Part of a small language model's weights: no biases in attention or MLP.
Each number is 128 + 32 x the weight over its row's rms, rounded and kept within 0 to 255. Layers, rows and columns count from 0. The size above them is the row's rms in percent of the matrix's.

# layer 2 MLP up, 1024x384, rms 0.0448, rows 545-568, columns 96-191
size [ 99  94  94 101  98  91 102 106  98 107  95  98 104  87  83  96  98 104 109  90  98  97  97 101]
[[162 120 164 112  68 125  81 164  82 161 162 124  99  84 155 195 134 107 164 131 169 133  97 110 142  96 100 130 105 181 119  87 128 146  60 172 177 149 129 192 151  94 110 143 166 110 142  49 185 159 164 142 148 108 111 133  64 142 146 123 155 177  95 161  99 138 101 115 139  83 110 109  89 161 102 134  85 143 135 129 187 140 137 154 177  92 176 166 129 166 199  86 129 155 145 159]
 [113 177 112 139  83  97 174 169 119 141  54 172  64 100 115 108 117  72  98 155 117 120 104 111 110 169 120 178 130 154 151 127 122 102 137 106 133  89 142  85 143 162  98 130 137 152  80  88 215 166 160  92 109 105 172  92  54  82 105  74  89 160  83 112 117  78 105 133 139 155  73 132  98 181 218 157  75 106 134 136  71 160  90 135  62 127 109 161 117 183 109 156 178 163  73 123]
 [162 190 135 122 123 133 123 123 109 133 107 106 142 107 136 129 116 107 171 109 148 141  80 110 133 182 105 108 105 140 157  90 157 128 125 173 122 123 156 119 122 126 117  77 132 136 163 149 145 160  98 126 141 113 167  72 173 131 136 204  67  96 141 114 124 139 112 144 153 152 127  98 110 113 157 130 111 144 135  98 169 113 242 103  68 156 162 107 128 147 146 106 145 113 101 152]
 [103 103  84 127 101 158  76 167 100 110 181 102 175 149  99  81  83  68 112 166 142  39 111 156 149  72 177  74  53 128  83 150 103 191  60  76 152 111 108  93 163 123 121 120 105 122 135  97 151 135  63 139 151 178  98  66 111 136 138 122 142 109 168 104 137 123 146  93 147 142 155 157 120 156 134 120 170 137 109  93 125 198 111 105 172 176 110 108 136 145 119 161 155 140 154 178]
 [163 166 135 161 149 134  97  48 131  86  97 116  79 100 136 105 155 114  94 144 153 121 158 164  81 127 137  81  53 138 135 138 142 118 126 114 142  98  83 142 138 102 145  98  82 126 145 131  74 119 128 148 120  77 144 168 140 151 185  75 118 173 163 145 127 145 170 177 127 133  80 124  71 115 159 124 137 102 161 164 148  97 162 122 169  70 148 184  75 130 114 194 103 122 133  66]
 [188 129 131  97 140  71 190 122 126  81  92 104  91  77 167 172  89  91 101 147 137 164 114 102  87 159 109  63 173  77 101 116  74  52  91 153 144 100 115 171  64  89 172 125 125 189 149 155  50 126 158 144 100 126 142  94  97 153 166 136 146 133 101 159 117  48 143  82 121  78 174 139 127 165 156 148 156 116 132  95 139 116 103 118  96 125 116 141 163 113 101 118 141  61 136 104]
 [137  92  98 108 107 181 104 138 128 149 140  91 133 127  99 151  75 126 131 104 145 166 135 182 161 119 142 160 154 179  94 119 132  67  61  74 140 138 146 115 104 150 133 108  86 146 142  92 148  95 127 149 143 179 122  85 120 149 120 116 166 127 128 145 191 169 142 108 122  78 142 130 147 142 127 133 165 130 105  74 168 181  89 116 177 196 169 153 140 113 167 152 128 173 113  92]
 [131  81 187 139 112 123 143 160  92  91 102  87 134 130 152 171 164 126 171 142 119 128 100 108 151 143 124 161 107 154 196 125  94 140 160 182  92 138 142 148 135 191 122 119 147 105  84 105 168 157 132 129 155 118 133 135  74  93  97  69 117 122 132 245  79 104 118 192 125  99 108  68 133 102 124 152 112 118 120 132  97 139 142 174  92 105 123 140  83 107 134 179 114 110 122 110]
 [142 159 139 178 130 119 168 124 161 137 129 165 127  74  80  86 147  98 130 116 110 121 162 140 149  85 204 126 163  89 177 113 188 110 141 130 149 144 137  58 132 103 136 114 192 118  73 141 117 164 138 159 169 161 127  86 163  68 134  94 125  90 130  96 131 139 171 114 173 127 188  85 151 163 141 137 165 125 155 166 134 114 174 103 193  99 191  88  86 139 154 125 188 131 140 149]
 [111 136 188 126  93 105  85 123 148 145 122  90 175 150 141 139 183 206  73  71 102 130 113  95 145  87 156 175 116  97 121  69 165 120 125 133 157 199 172 169 157  83 105 162 116  81 119 110 180 139  89 143 174 193  84 171  85 145  85 155 111 144 142 155 156 145 109 157 135  90  86  91  82 110 128 125  77 100 140 138 115 132  89 173 111  97  99  99 186 129 133 152 148 134 149 142]
 [114  58 145  91 117 148 144 104 120 200  54 145  73 105 182 139 133 122  90  97 122 154 144  98  96 124 196 115 150 203 127  62 102 130  77 113 142 121 127 109 182 121  46 160 120  78 132  88 152 141 141 136 111 125 153  78  72 105 165 169 169  97  96 119 103 106  74  97  83 145 107 190 170  98 108  86 136 125 136 156 113  71  85 164  80  91 138 130 121 129  61 157 117 143 144 158]
 [139 173 159 139 185  94 127 105 183  91  75 111 101 176 122 144 134 117 189 150 118 116  51  49 136 117 117  79 186 165 156 113 160 109 151 145 134  36 109  68  86 178 137 131 115 140 125 112 135 145 159  88 119  67  81 163 148 121 113 136 124 138 124 173  61 137 130 133  96  77 159 118 122 119 117 167  75 118 170 134  53 134 143  81 162 136 132 134  97 178 111 125 111 144  48 125]
 [127 117 129 115 143 158 174  81 153  89 148 110 106 132  88 130 150 123 134 114 150 183 102 115 129 176 112 187 144 169 139 120 114  16 108 114  91  95 109 169 184  96 131 165 146 167 101 174 120 129 109 160 154 160 155 107  83  92 153 163 103 139 132 136 155 177 151 152 127 144 158 145 140 147 107 117 154  80 166 154 155 135 101 113  72 186 172 113  88 129  77 113 158 164 107 128]
 [ 95 131 115  70 149 190 121 150 100 157 148 121 140 156 124 124 143 158 144 126 165 115  97 112 175  39  82  87 204 140 102  94 106 158 129 144 118 143 111 131 133 135 129  53  98 152 118 128  99 113 174 135 108 167 140 116 157 146 123  50 120 146 112 179 160 166 136 134 177 109 148 155  78  64 100 171 124 103  80 128 149 130 104 184 123 178 147 118  86 129 102 129 141 144 130 114]
 [133 119 110  89 134 176 151 133 133 102 130 108 150 150 115 139 131  84 123 138 132 173 118 130 170 122 138 132 148 103 156 156 118  91 195 110 153 103 111 132 122 147 130 116 126  81  92 165 146 174 193 203  37 182 127 178 116 127 150 142 101 134 125 150 171 137 114 122 139 143 104  85 170 157  89  65 150 112 130 133 122 109 111 116 115 135 120 141 184 170 155 142  61 160 194 128]
 [121 122  99 115 118  78 115  87 176  95 117 133 163  95 151 144 162 174 150 116  58 105 137 176 159  99 138 173 124 163 112 102 131 140 214 135  81 124  98 136 120 157 133 153 130 152 115 140  88  64 160 123 201  85 108 176 153 147 121 133  59  52 155 117 136 136  90 141 120 168 109  65  80 163 123 117  67 169 119 193 108 116 130 205 109 157 132 127  92 123 158 156 162 124 158  94]
 [156 103 116 167 146 120 154 154 161 125 109 155  60 105 135 168  59 121 148 165 103 201  61  98 143 152 134 185  89 122 154 112 169 141 134 110 101 110 135 160  76 101 149  99  89 201 119 186 124 157  75 129 134 172 128 118 161 136 142 120 104 128  40 107 130 136 139 131 125 109 106 126 153 179 124  51 123 163 155 120  98  99 112 146 144 164 167 136  64 120  94 128 125 116  69 112]
 [ 93 134 146 197 169 187  96  73 151 160 173 145 203 161 162 165 161  70  56 140 116 129  96 165 144 106 114 115  96 171 179  81 157  97 121 179 179 136 110 149 120 137 150 141 135 150 129 125 137  91  59 143 162 118 107 152 123 108 144 109 121 116  92 129  94 133 170  83  98 103  54  91 133 133 169 182 113 148 129 142 149 143 148 107 106  70 165 137 102 156  67 167  77 169 118 117]
 [111 129 172 159 113 148  79 115  77 194 140  67 137 100 152 125 139 131 130 136 184 149 146 181  87 157 129 107 161 139 107 120  86 157  84  90 141 176 103  99 108 121 166 155 115 105 163 146 109  56 168  96 119 130 120  81 104 108 122  58  69 131 134 110  96 175 140  48 158 140  99 102  82 109 110 108 150 111  96 172 128  67 133 115 132  76 121 132  56 128 130 112 117 120 112 157]
 [116 118 166 142 137  88 140 109  68 105 162 133 116 108 107 181 108 151 109 146 119 174 152 164  85 117 148  81 108  48 121 168 183 126 128 152 201  67 154 121  70  90 125 122 110 139 125 145 110 147  95 105 189 108  77  85 100 128  94 116 144 146 158 129 179  88 139 116  95 141 170 108 169 117  79 119 137 177 149 144 120 111 142 142 133 111  92 119 141 123 190 160  92 112 152 108]
 [107 145 127  91 168 135 121 102 164 158 129  85 148 136 133 177 148 152 130 151  90 116 122 106 122  44  71 158  92 136 170 130 136 118 124 151 119  91 108 133 108 105  83 109 147 150  94 101 153 111 125 141 123 170 117 151 166 160 118 103 116 108 113  85 110 189 119 188 148 151 120 135  92 137  89 118  63 101 122 167  81 102 152 166 160 123 113 156 150 122 111 116 110 146 121 152]
 [112 151 107 124 182 144 127  90 124  46 135 165 121 110 137 179  87 105 138 127  82 157 150  51 121 136 139 166  81 106 192 141 110 179 156 195 114 149 116 158 139 104 170 136 130 170 121 133 113 134 162 145 132 196 120  78 183 105 158 158 179 125 141  60 158 127 116 155 117 175 119 150 120 153  89 106 132  78 159 167  98 121 123 173 122  70  88 131 131 153  89 126 113 117 122  94]
 [138  95 141 171 132 123 128 140 123  47 138 145 175 121  99 110  82 133 131 125 141 144 109 108  97 108  75  92  96 122 163 174 136 134 167  84 143 129  77 117  82 128 178 120 149 119 149 155 164 115 176 152 168 150 127 212 158 173  89 190  65  67  83 153 131 100 163 136 132  98 145  85 142  78 101  94 129  97 156 113 143 164  80 109 124  78  90  49 103 118 126  60 132 146 137 120]
 [105 127 102  96 159 132 151 136 158 132 123 125 101 198 100 164 112 176 115  67  62  97  85 123 117  59  85 120 108 141 127 126 174 174  66  84 156 127 138 118 104 128  98 116 153  68 133 190 117  73 159 117 137 170  97 153 156 135 161 124 145 167  69 134 169 165  98 130 128 115 151 125 158 133 102 160 147 130 128 116 127 127 174 117 124 170  73  87 134 117  77  81  80 110 146  69]]
# layer 2 MLP down (transposed), 1024x384, rms 0.0384, rows 545-568, columns 96-191
size [ 96 103  94 104  98  90 102  99 102 110  91  96 102  83  83  93  91 106 109  89  96 100  89 100]
[[184 165 134 176 144  85 156  90 194 174  98  96 132 170 126 103 156 163 107 126  95 128 141 111 167  90 136 126 144 143 173 164  75  92  97  95 144 112  99  98  99  92 113 101 119 127 128  52 109 121 111 141 127 152 176  74 126 180 113  77 114 117 184 135 125 146 137 110  89  91 120 166  97 131 127 105 104 113 153 125 116 154 152 142  93 121 131 166 171 156 116  73 117  94 154 130]
 [ 84 136 108 185 130 105 129 127 140  88 119 172 184 153 104 166 105 192 109  83 167 151 131 131 168 126 105 106 113  84 129 171 153 121 124 146 138 153 187  87 104 115 143 152 203 119 143 141  81 127 114 175  97 131  33 149 230 137 150 128 159 100 143 130 142 103  97 136 115 104 138 109 132 150  37 176 187 143 102 112 126  96 106 106 162 102  94  65 103  92 174 114  89  99 128 126]
 [145 130 127 139 157 143 140 107 161 106 173 119 107 162 122  45 121  76 119 160  91 154 207 160 129 161 134 130 119  95 138 176  96 138 148 136 107 110 130 115 166 121 105 150 116 106 148  87 122 112 150  86 122 122 108 173 151 143 135 146 154 153 126 120 133 165  49 130  81 126  89 142  93 148 117 117 103 134 142 130 165 153  85 153 133 119 112 144 103  62 168 181 130 148 142 106]
 [132 137 144 115 102 123  36 146 152  49 116 113 147 132 175  93 159 145 172 103 114 104 144  92  58 135  99 109 161 103 133 137 175 143 189 159 128 152 135 115 164  82 127 146 152 162 129 131 114 164  72  76 162 139  95 101 154 126 119  35 161 114 194 143 146  72 105 174  90  69 151 148 181  60  76 160 175 102 126 113 123 196 107  98 115 159 188 115 133 132 142 132 155 113  92 152]
 [117  86  92 131 135  48 107 142 118  94 113 128 124 142 153 131 145 184  67 156 124 143  79  95 106 147 103 147 157 114 153  99 132 125 134  90 151 138 181  99 138 140 117 153 139 189 147 140 161  52 141 139 141 141 137  99 201 137 108 128 177 165  80 103  98  91  75 108 185 158 154 141 150 128 114 112  99 202 169 161  87 126 133 129  79 165 156 164 155 190  61  85 123 128 107 142]
 [143 146 123 112 166 139  93 146 100 131  87 152 126 162 126  93 178 126 132 122  86 156 120 255 125  68 162 141 105 133 104 142  95 118 174 163 105 121 181  68 178 158 115 118 163  99 173 103 160 120 131 157 139 125 114  77 156 147 159 176 132 128 215 121 115 148 124 144 118 132  88  94  95 117 140  97 129 142  94 110  95 128 151 110 174 108 126 132 118 100 157 142  97 160 117 171]
 [183 130 146 121  69 146 114 105 128 116 110  78  71 125 142 159  85 121  72 167 141  98  78 131  79  92 124 124 158 113  96  63  99  71  85 105 162 156 111 125  91 164 131  64 117 121 107 140 173 100 135 126 136 101 138 139 103 133 133 153 112 132 130 120 196 145 150 119 150 114 147 125 112 125  97 114 108 108 131  95 159 105 134 130  91 134 192 167 143 138 124 107 133 168 131 109]
 [ 94 134  98 106  90 130 155 185 123 135 131  66 136 145 172 140 149 141  77 152  74 117 151  94 207  91  63  83 131 169 174 113 135 115 127 128 131 130 132 124 202 143 106 135 164 133 114 106 156 103 114 109 141 168 101  76 122 130  98 102  70 108  45 114 114  97  96 121 169 159 169 144  51 131  94  94 178 144 138  96 114 131  95 140  93 151 120  53 114  78 119 159 109 146 150 135]
 [151 153 176 101  80 138 148  94 110 103 154 104 152 200 148 166 139 189 129 117  93 135 179 116  81 187 105 137 115 122 121  96  67 148 140 128 146  95 151 191 137  96 123 115  86  79 146 123 129  84 142  96  77 125 123 212  85 173 121 144 111 100 118 142 102 117 140 151 112 162  98 160  90 179 122 149  71 171 113 109 167 155 114 140 100 127 164 144 123 120 123 151 118 113 128 138]
 [157 125 171 164  93 102 103 126 115 153 158  83  94  60  98  74 137 131 158  98 120 106 128 117 149  83 138 141 137 133 154  97 159  96  82 143 127 173 137 147 132 121 134 130 128 135 143 166 109 128 149 163 134 199 165 108 162  91  79 169  90 109 104 181 126  79 161  70 101 165  89 139 122  69 102 172  75 132 142 121 163 113 140 108 180 145 154 204  88 142 128  85 122 118  85 148]
 [166 170 141 161 153 125 143 140  88 125 189 128 193 137 104 151 159 132  81 187 128  95  65 114 153 132  82 130 128  76  80 113 149 158 133 150 100 117 133 119  94 169 207 127 124 200 102 121 102 147 117  86 106 123 137 153 171 128  85 131  71 130 171 141 150  88 185  64 129 132 122  73 121 193  72 160 100 121 125 126 113 118 167 123 175 130 159 140 129 107 153  57  91 101  87 156]
 [ 96 100 101  91  44 127 125 138 131 156 163 137 134  87 124 127 175 161 193 105 152 177 175 222 136 128 175  98 141  83 120 133 126 163 115 121 140 110 163 171 133 130  86  89 109 132 133 107 146 131 175 138 104 125 130  94 104 101 116 112 131 142 122  56 133 107 144 111 135 141 162 167 110 141 149 139 149 189 104  34 182 121  70 108 107 156 118 150 132 118 143 163 162 145 129 158]
 [ 91  89  88 104  77 133 184 164 107 129  84 171 140  95 116 133 159 138 143 159 120  86 191 130  99 141 153 133 116 130 181 116 131 152 152 133 158 159 171  92 129 123 150 154 180 129 156 167 158  91 129 119 104 141 203 170 145 110 133  74 107 147 138 124  93 173 164 171 128 155 173 146 185 103 196 132 173  94 168 145 131 111 159 201 153 165 172 126 103 193 108 157 150 145  90 168]
 [131 126 112 156 180  76 123 151  91 126  63 115 124  98 152 113 175 127 115 144 102 140 155 149  79 143 155 146  97 132 141 164 150  76  96 128 150 112 109 136 105 110 130 167 106 123 178 126 134 130  81 137 129 127 141 111 120  73 124 199 129 119 140 139 107  95  75  80  68 120  56  87 187 153 105 100 100 157 137 133  99 129 183  99 136  82 100 146 166 170 139 153 119 116  66  73]
 [ 89 140 134 119 154 124 102 148 144 120 139 120 152 108 102 122  78 164 168  60 143 156 114 160  98 102  93 126  73 125 111 172 123 117 104 145 168  93 122  90 148 127 133 184 165 210  79 137 104 143  98 122 154 129 121 155 171 158 121 157 161 127 117 151 145  70 123 144 141  91  98 100 179  94 119 154 112 144  83 165 157 115 141  79 155  80  41 102 113 167 108 109  70 102 100 172]
 [171  95  60 162  90 141  68 126 126  71 146  65 143 134 135 167 100 161 147 128 143 160 159 176 163 118  87 118 134 101  78 117 127  96  47 154 171 136 115  65  97  74 123 122  96 105 173 108 120 148 151  86 115 122 124 171 153 118 119 126 165 146 141 100 120 117 182  93  84 135 118 187 161 184 173 139 153 145  93 177 158 149 157  78 159 179 129 138 181 182 147 124 144 134 145 133]
 [211 118 153 143 153 118  82 128 100 120 126 107 193 130 128  93 177 140 116 128 130  95 165 198 104  96 147 117  82 142 136  92  99 169  90 159 179 153 110  79 156 112 111 152 102  71 171  86 146 115 153 109 133  91 111  86 138 104  99  78 161 109 152 121  84  92 255 128 112 126 144  97 117  33 102 145 124  95 126 125 128 125 134 173 177 140  87  79 200  91 126 186 101 148 182 164]
 [108 122 140 199 179 125 102 123 120  69 132 103 106 201 194 103  99 103 142 153 105 172 111 142 125 129  85 101 151 160 136  77  95 180 147 183 162 153 142 126 135 103  99 104 124 157 119 177  99 100 112 128 133 141 158  74 193 157 166 130 118 104 147 106  87 148 114 133 138 173  85 116  75 110 156 102 155 137  85 140 132 177 198 101 137  50 156  97 142 156 116 164 150 121  93 213]
 [135 129 205 101  92 112 148 149 148 146  65  78 137 109 118 117 140  90 142 148 149 184 112 143  78 177 105 146 128 124 135 158 157 158 157 108 129 161 180 101 131 117 134 125  80 129 167 155 139 102 130  62  79 157  36 102 156 162  80  69  70 171  95 114 136 166 109  55 121 102 105 129 147 108 109 115 131 136  70 147 109 151 140 140 135  87 111 210  81 116 157 126  95 171 140 192]
 [ 74 150  87 100 121 189  77 184 151 156  87 161 135 134 141  23 132  74 105 152 123 120 108  73 161 136 111 126  85 182 127 106 112 122 125 132 120 166 179 137 152 148 127 118 135  97 149 140 143 133 185 141 123 136 155 102 105 137 120 146 137 149 118 144  81 117  93 162 171 122 100 163 142 121 197  79 142 123 104 146  99 130 119 108 132  97 156 210 143 118  85 121 163 134 117 133]
 [214 136 148 195 152 160 153 188 117 124 105 171 136 151 137 119 143 103 137 128  86 142 193 117  87 192 167  96  99 117 123  92 128 142 117 141 142 107 139 142 139 144 126 125 144 113 184  98  99 121 119 120 123 109 169 149  92  88 112 129 112  85 162 148 108 112 121  41 132  53 170 157 121 127 137 136 142 135 165  74 162  68 143 107 116 143  89  88 114 145 163 115 150  99 120  61]
 [151  92 137  86 157 123  68  96 178 118 158 102 134 111 174 155 151 150 107  85 132 136 136 131 127 193 115 119 157 144 147  91 107  94 108 146  96 165 184 162 180 111  96 122 149 138 122 123 166  86 117 127 129  69 116 199 133 158 123 174 120 118 145 107  90 114  83 162 129  87 110 137 139  78 153  79 149  89  95  88 156 113 114 105  95 181 142  82  96 122 130 153 165 158  87 153]
 [ 60 100 117  74 150 100 122 151 115 190  88 125  98  71 160 157 201 145  92 124 108 144 121 102 138 111 144 154 150 148 111  68 150 140  85 175  80 141 110 114 194 155 122  91 114 121  71  90 120 181 140 128  87 107 146 110 119 137 146 143 163 184  97 114 104 174 142 134 145 119 162 128 129 149 112 136 119 138 134 112 104 111 186 184 131 161 118 145 162 150 134 184  91  68 112 146]
 [158  77 135 146 191 106 118 135  87  75 109  99 106 101  76 120 100 152  86 122  80 135 136 174 160 114 111 133  98 140  95 111 147 117  91 154 134 160 133  93 105 140 101 167 135  59 146 191 150 130 155 136 178 171 147  53 174 134 101 139 143 161  45  94 134 167 132 178 120 128 161 122 137 110 162 131  92 139  81 104 162 158 139 161 165 163 123 136 144 156 120  82 111 159 177 136]]
# layer 2 MLP gate, 1024x384, rms 0.0464, rows 546-569, columns 96-191
size [ 99  91 101 104  88 100 107 106 109  96  99 102  86  85 102  94 103 107  93 100  97  93 100 105]
[[123 116 169 159 160 120 143 117  81  82  85 115 113  96 134 133 118 119 136  76  85 154 157  57 132 137  95 115 127 164 163  93 114 111 128  88 127 103  58 209 106 157 125 148 181 139 112 101 196 119 148 102  62  76 148 136 155 180 110 103 105 145 165 103 153  99 118 145 134 162 172  69 126 159 133 118 139 127 141 143 158 148  85 154 153 126 131 140 139 169 107 161 122 154 104 110]
 [154 170 125 187 165 112 162  63 189 118 127 139 106 151 152  84 165  90 114 200  67 107 156 115  98 175 175 103  92 140 176 135 130  93 123 153 136  87  95 139 135 108 106 127 108  80 136 126 151  88  99  90  85  79  80 144 209 135 121 113  69 134 113  73 147 165  98 152  87  98 103 133 126 165 114 100  91 106 176 135 107 158  96 163 130  62 117 108 152 115 183 142  83 142  75  99]
 [105 149  73 154 111 157 136 201 148 191 183 152 125 139  66  92  88  87 167 157 189  91  91 138 176 112 142 109 104 177 106 144  83 147  34  77 127  95 118  96 123 129 156 147  76 112 152 107 205 130 164 168 113 132 140 133 106 162 133 174 152  95  97 135 129 104 131 100 177 137 130 141  76 163 194 169 122 126  93  79 132  95 104 107 153 160 137 142 136  95 119 104 163 129 166 135]
 [175 130 120  96 112 178 149 189 123 200 238 129 131 116 122 126  62 154 101 113 126  94  70 170 156 152 189 157 138 135 128 116 139  75 126 165 135 114 104 168 134 125 177 166 109 101  99 166 152  83  62 187 150 183 133  78 109 139 111 144 119 111 113 107 173 166  96 123  91  57 147  76 103 110 149 133 142  94 111  88 132 102 126 109 143 148 121 110 145 130 119 111 134 110 124 101]
 [165 134 148 110 158 151 145 149 141 101 127  93 121 117 130 145 165 120  74 101  52 140  63 210  55 105 154 106 125  81  90 196  96  90 154 129 163 184 136 116 166 159 118 118 176 103 147 109 103 100 191 151  80 116 134  88 145 156 184 179 102 123 173 119  87 145 111 100  82 100 157  98  89 164 105 101 109  95 151 141  83 146 130  64 146 133  91 121 124 120 131 149 108 157 139 189]
 [157 147 150 143 101 117 189 169 157 134  82  94  96  96 133 138  90 139 157 203 177 153  85 100 116  79 106 177 111 165 173 137 168 149 164 180 111  58 134 111 121 135 103 127 169 110 155 154 147 129 179 158 121  93 165 198 136 142 103 156  80 139  87 148 109 127 112 100 169 106 119 144 129 153 157 141 109 129 201 130 164  58  88 116  91 110 119 142 108 150 100 117 129 109 163  92]
 [157 153 169 147 124 133  86 153  98 118 122  93 105 145 104 157 140  80 167 156 184 108  62  77 122 118 137 159 121 142  71  50 145 164 145 180 130 132 171  64 169 143 178 133 166  62 110 134 160 164 106  75 159 126  72 142 140 130 153 135 113 157  84 182 126 136 113  72  64 159  64  99 125 127 124 117 148  97 159  98  66  85 125  92  72 171  98 153 146 121  86 137 105 110  81 142]
 [140 191 129 148 206 140 132  99 139 118 143 117 155 126 133 218 137 100 125 168 140  99  82 104 130  80  95 153 146  82 172 154 153  83 144 171 124 153 191  94 101 140 102  87  92 156  96  91 155 169 124 152  84  85  44 136 161  95  95 141 182 144 153 130  77 161 136 140  64 149  84 111 130 184 134  91 160 137 155 135  90 187 155 122 140  88 100  74  97 106 123 125 147 140 146  46]
 [136  78 129  56  46 132 174 187 151 106 179  61 160 102 131 138 132 162 182  71  92 105 118 186 111 150 107  90 127  60  97 139  91 176  93 157  85 113 123 129 154  86 193 147 123 144 146 142 103  97 110 133 161  82 200 184 120 119 194 100 153 104 111 143 151 145 101  90 122 101 183 102 158 121 151 102  98 134 124  81  57 109 142 141 133  98 144  83 119  98  78 146 172 118 154 157]
 [155 196 213 110 119 145  74 107 113 172 112  71 140 152 112 147 147  90 121  73 173  89 141 165 112 147 183 109 124  91 191 167 220 122 109 185 152 128 123  85 154 105 156 138 131 165 137 129 162 109 135 142  98 142 118 105 119 131 113 153 163  74 139 126 138 116  82 114 170 183 150 170 180 136 121  82  82 161 188 189 113 151 176 113 133 105  75 115 123 117 133  95 116 118  72 181]
 [116 164 152 147 157  86 145 143 153 141 113 157 120 108  67  74 126 120 146 107 197 136  82  48 172 136 135 106 152 132 165 142 100  87 174 144 142  65 150 103  93 154 113 140 178 165 146  44 122 187 134  78 190 100 108  88 135 109 128  98 157 115  74 156 111 153 114  98 128  62  95 118 142 141 135 179 124 207 151 176 138 164 126 140 101  69 166 158 160 186 156  71 138 115 118 167]
 [127  76 150  45 110 105 213 155 142 111 100 122  66  58 104 111 170 163 163 117 110 122 135 125  91  93 167  75 112 120 104 132 162 143 158 142 113 159 171 124  98  88 150 172 125 113 140 140 111 200 166 123 104 110 210 144  56 123 160  86 135 180 112 141 135 140 160 117 178 153 135 158 163 105 217 168 109 113 145 118 148  74 125 157 231 141 155 145 122 173 152 138 136 120 120 189]
 [104 148 121 125 127  89  93 104 108 194  62 131 149 152 197 124 144 180 184 164 181 138 123  90 132  71 141  92  68 180 125 100 131 193 126  96  89 150 117  95  79 144 171 115 124 104 144 151 134 116 146  76 132 140 102 137 112 140  74 135 147 100 186 119 142 121 149 156 107 154 112 184 104  65 114  92  95 122  88 135 121 117 147 159 160 118  93  76  94 145 155 119 166 126  91 155]
 [114 155 112 121 150 163 142  76 134 162 166 119 152 176 128  96 127  77 134  96 139 164 134  85  31 157 117 147 160 119 158 150 177 129 131 127 105  92 170 159 118 132 122  64  81 139 157 136 169 129 133 157  63 107 120 108  90  68  91 109 105 129 133 134 115  98 140 136 150  78 124 115 138 125  33 135 145 143 213 144  69 125 122  78  92 103 144 124 126 178 184  79 154 184 118 159]
 [113 111 165 143 127 149 154 152 100 133  93 110 121 189 131 127  92 111  76 131 127 112 119 107 117 129 112 192 148 115 133 128 155 150  89  98 116 141 191 171 182  90  98  83 158 149 134 114 138 109 137 153 133 168 138 122 160  63 151 116 108 132 108 133 143 132 117 133 103 113 151 166 106 100  63 134 209 104 124  98 165 147 129 137 147 151 101 138  90 138  80  86 160 173 126 142]
 [145 112 143 142 109  88 101 156 155 169 146 128 118  64 134 167 146 122 134 147 117 102  76 150  98  80 127 118  64 163 156 104  72 104 100 149 169 124 102 124 146 124 158 156 114  87 153 105  84 133  95 102 144 122 126  81 143 138 104  70 112 125  87 119 109 145 114 147 145 100  91  53 117  95 142 126 164 133 143 121 129 112 108 132 157 108 146 117 186 179 215 149  93  97 178 125]
 [106 159 167 124 133 119 170 122 128 118 118 115 128 151 103 205 120  97 145 128 137 157  81 122 163 136 129 147 109 129 132 127 115 138 116  93 174 217 144 121 116 165 200 162 122  86 131 101 102 121 123 109 112  53 103 171  99 107 136 105 133 167 145 170 120 110 126 115 176  81 147 136 128 124  93 185 164 138 145 147 154 136  72 164 118  92 138 121  93  51 170 130 131 121  79 121]
 [161 116  61  85 102  92 115 133  81 159 180 137 110  96 141 120  85 150 115  59  79 125 159 136 138 147 103 106 175 137 131 110  90 150 101 102  93 127 158 167 155 102 200 127  87  84  82 161  89 113 136 105 111 127 187 165 115 102 150 138  99 140 143 115 130 122 102 158 187 132 171 120 112 147 108 150 190 133 113  99 183  80 131 113 104 125  92 124 101  56 152  78 139 132 154 113]
 [ 99 107 151 135 158  97 126  78 131  80 151  68 151 195 162 129 124 152  91 130 120 106 118 123 152 144  92 136  86 130 115 136 149 111  87 113 147 165 104  97 128 165 183 147 118 128 162 146 103  71 114  86 104  83 121 165 166 187 176 141 105 100 141 148  50 181  94 163  93 137 135 119 113 139 129 146 147 132 158 170 185 138  55 128 133 154 123 101  86 144 183 149  98 195 107  56]
 [161 157 187 136 116 114 119 104 179 114 126  89 136  27 163 116 111 115  98  42 130 119 125 141  79 146 173  66 132 102 138 134 161 117 141 116 134 131 160 104 150  88 124  99 175 140 144  85 138 112  94 202  82 129 124 161 167 110 149 180 160 115  70 123 150 137  89  76 146 112 126 116  65 144 174 121 131 181 149 121 105 123 151  84  79 119 125 141 109 229  95  81 147 109 156 183]
 [ 95 136 149 176 150 131 133 117 167 127 108 106 119 177 117 127  82 133 142 110 122 122 118 102 114 104 129 161 148 123 130 164 196 173 157 140 137 104 167 113 105 127 167 111 103 126 143 130 107 172 163 174 167 167 144  97 131 115 125  56 129 128 115 165 161 114 151 147 113  96 193 168  97 160 119 185 118 155 171 163 114 153 139 138 104  77  81 168 170 150 128  53 133 141 178 156]
 [113 151 143 111 132 121  89  89 155 176 105 164 171 190 138 126  89 136 179 164 100  76 206 137 136 139 144 141 128 205 151 147 103 160 158 125 111 170 138  80  87 175 137 149 159 119 156 114 165 106 126  85 173 140 125  81 120 148 148 130  84 155 203 106 166 143 102  97 103 140 183  68 148  65  67  86 123 162 128 157 178 103 104 111 161 138 108  66 160 139 106 114 158 174 144 170]
 [123 166  71  90  84 146 149 123 127 170 133 145 136 188 104 155 132 127 123 115 128 138 118  74 128  97  68 102 165  99 115 144 115 173 118  89 165  78 118 172  97 147 133 123 129 103 150 135 137 108 161  76 123 121 139 180 142 129 165  91  99 167 171 147 145 116 103  93 137  88 126 158 112  98 103 155 170 181 130 102 166 139 165 121 110  98  82 134 117  98  45 102  88  89 110  88]
 [150  99 141  94 155 109 135 168  92 167 160 125 168 101 150 130  73  89  94  90 137 130 139 165  95 167 176 112 125 140  63  94 135 110 116 102 114 100 135 105  88 171 185 132 156 127  91 121 122 169 151 115 147 140 181 163 131 148 163 144 141  96 150 151 128 130 101  94 111 113 180 134 179 105 137 113 177  93 107 131 136 159  74  85 119 103 138 124 203 158  98 149 174 142  81 151]]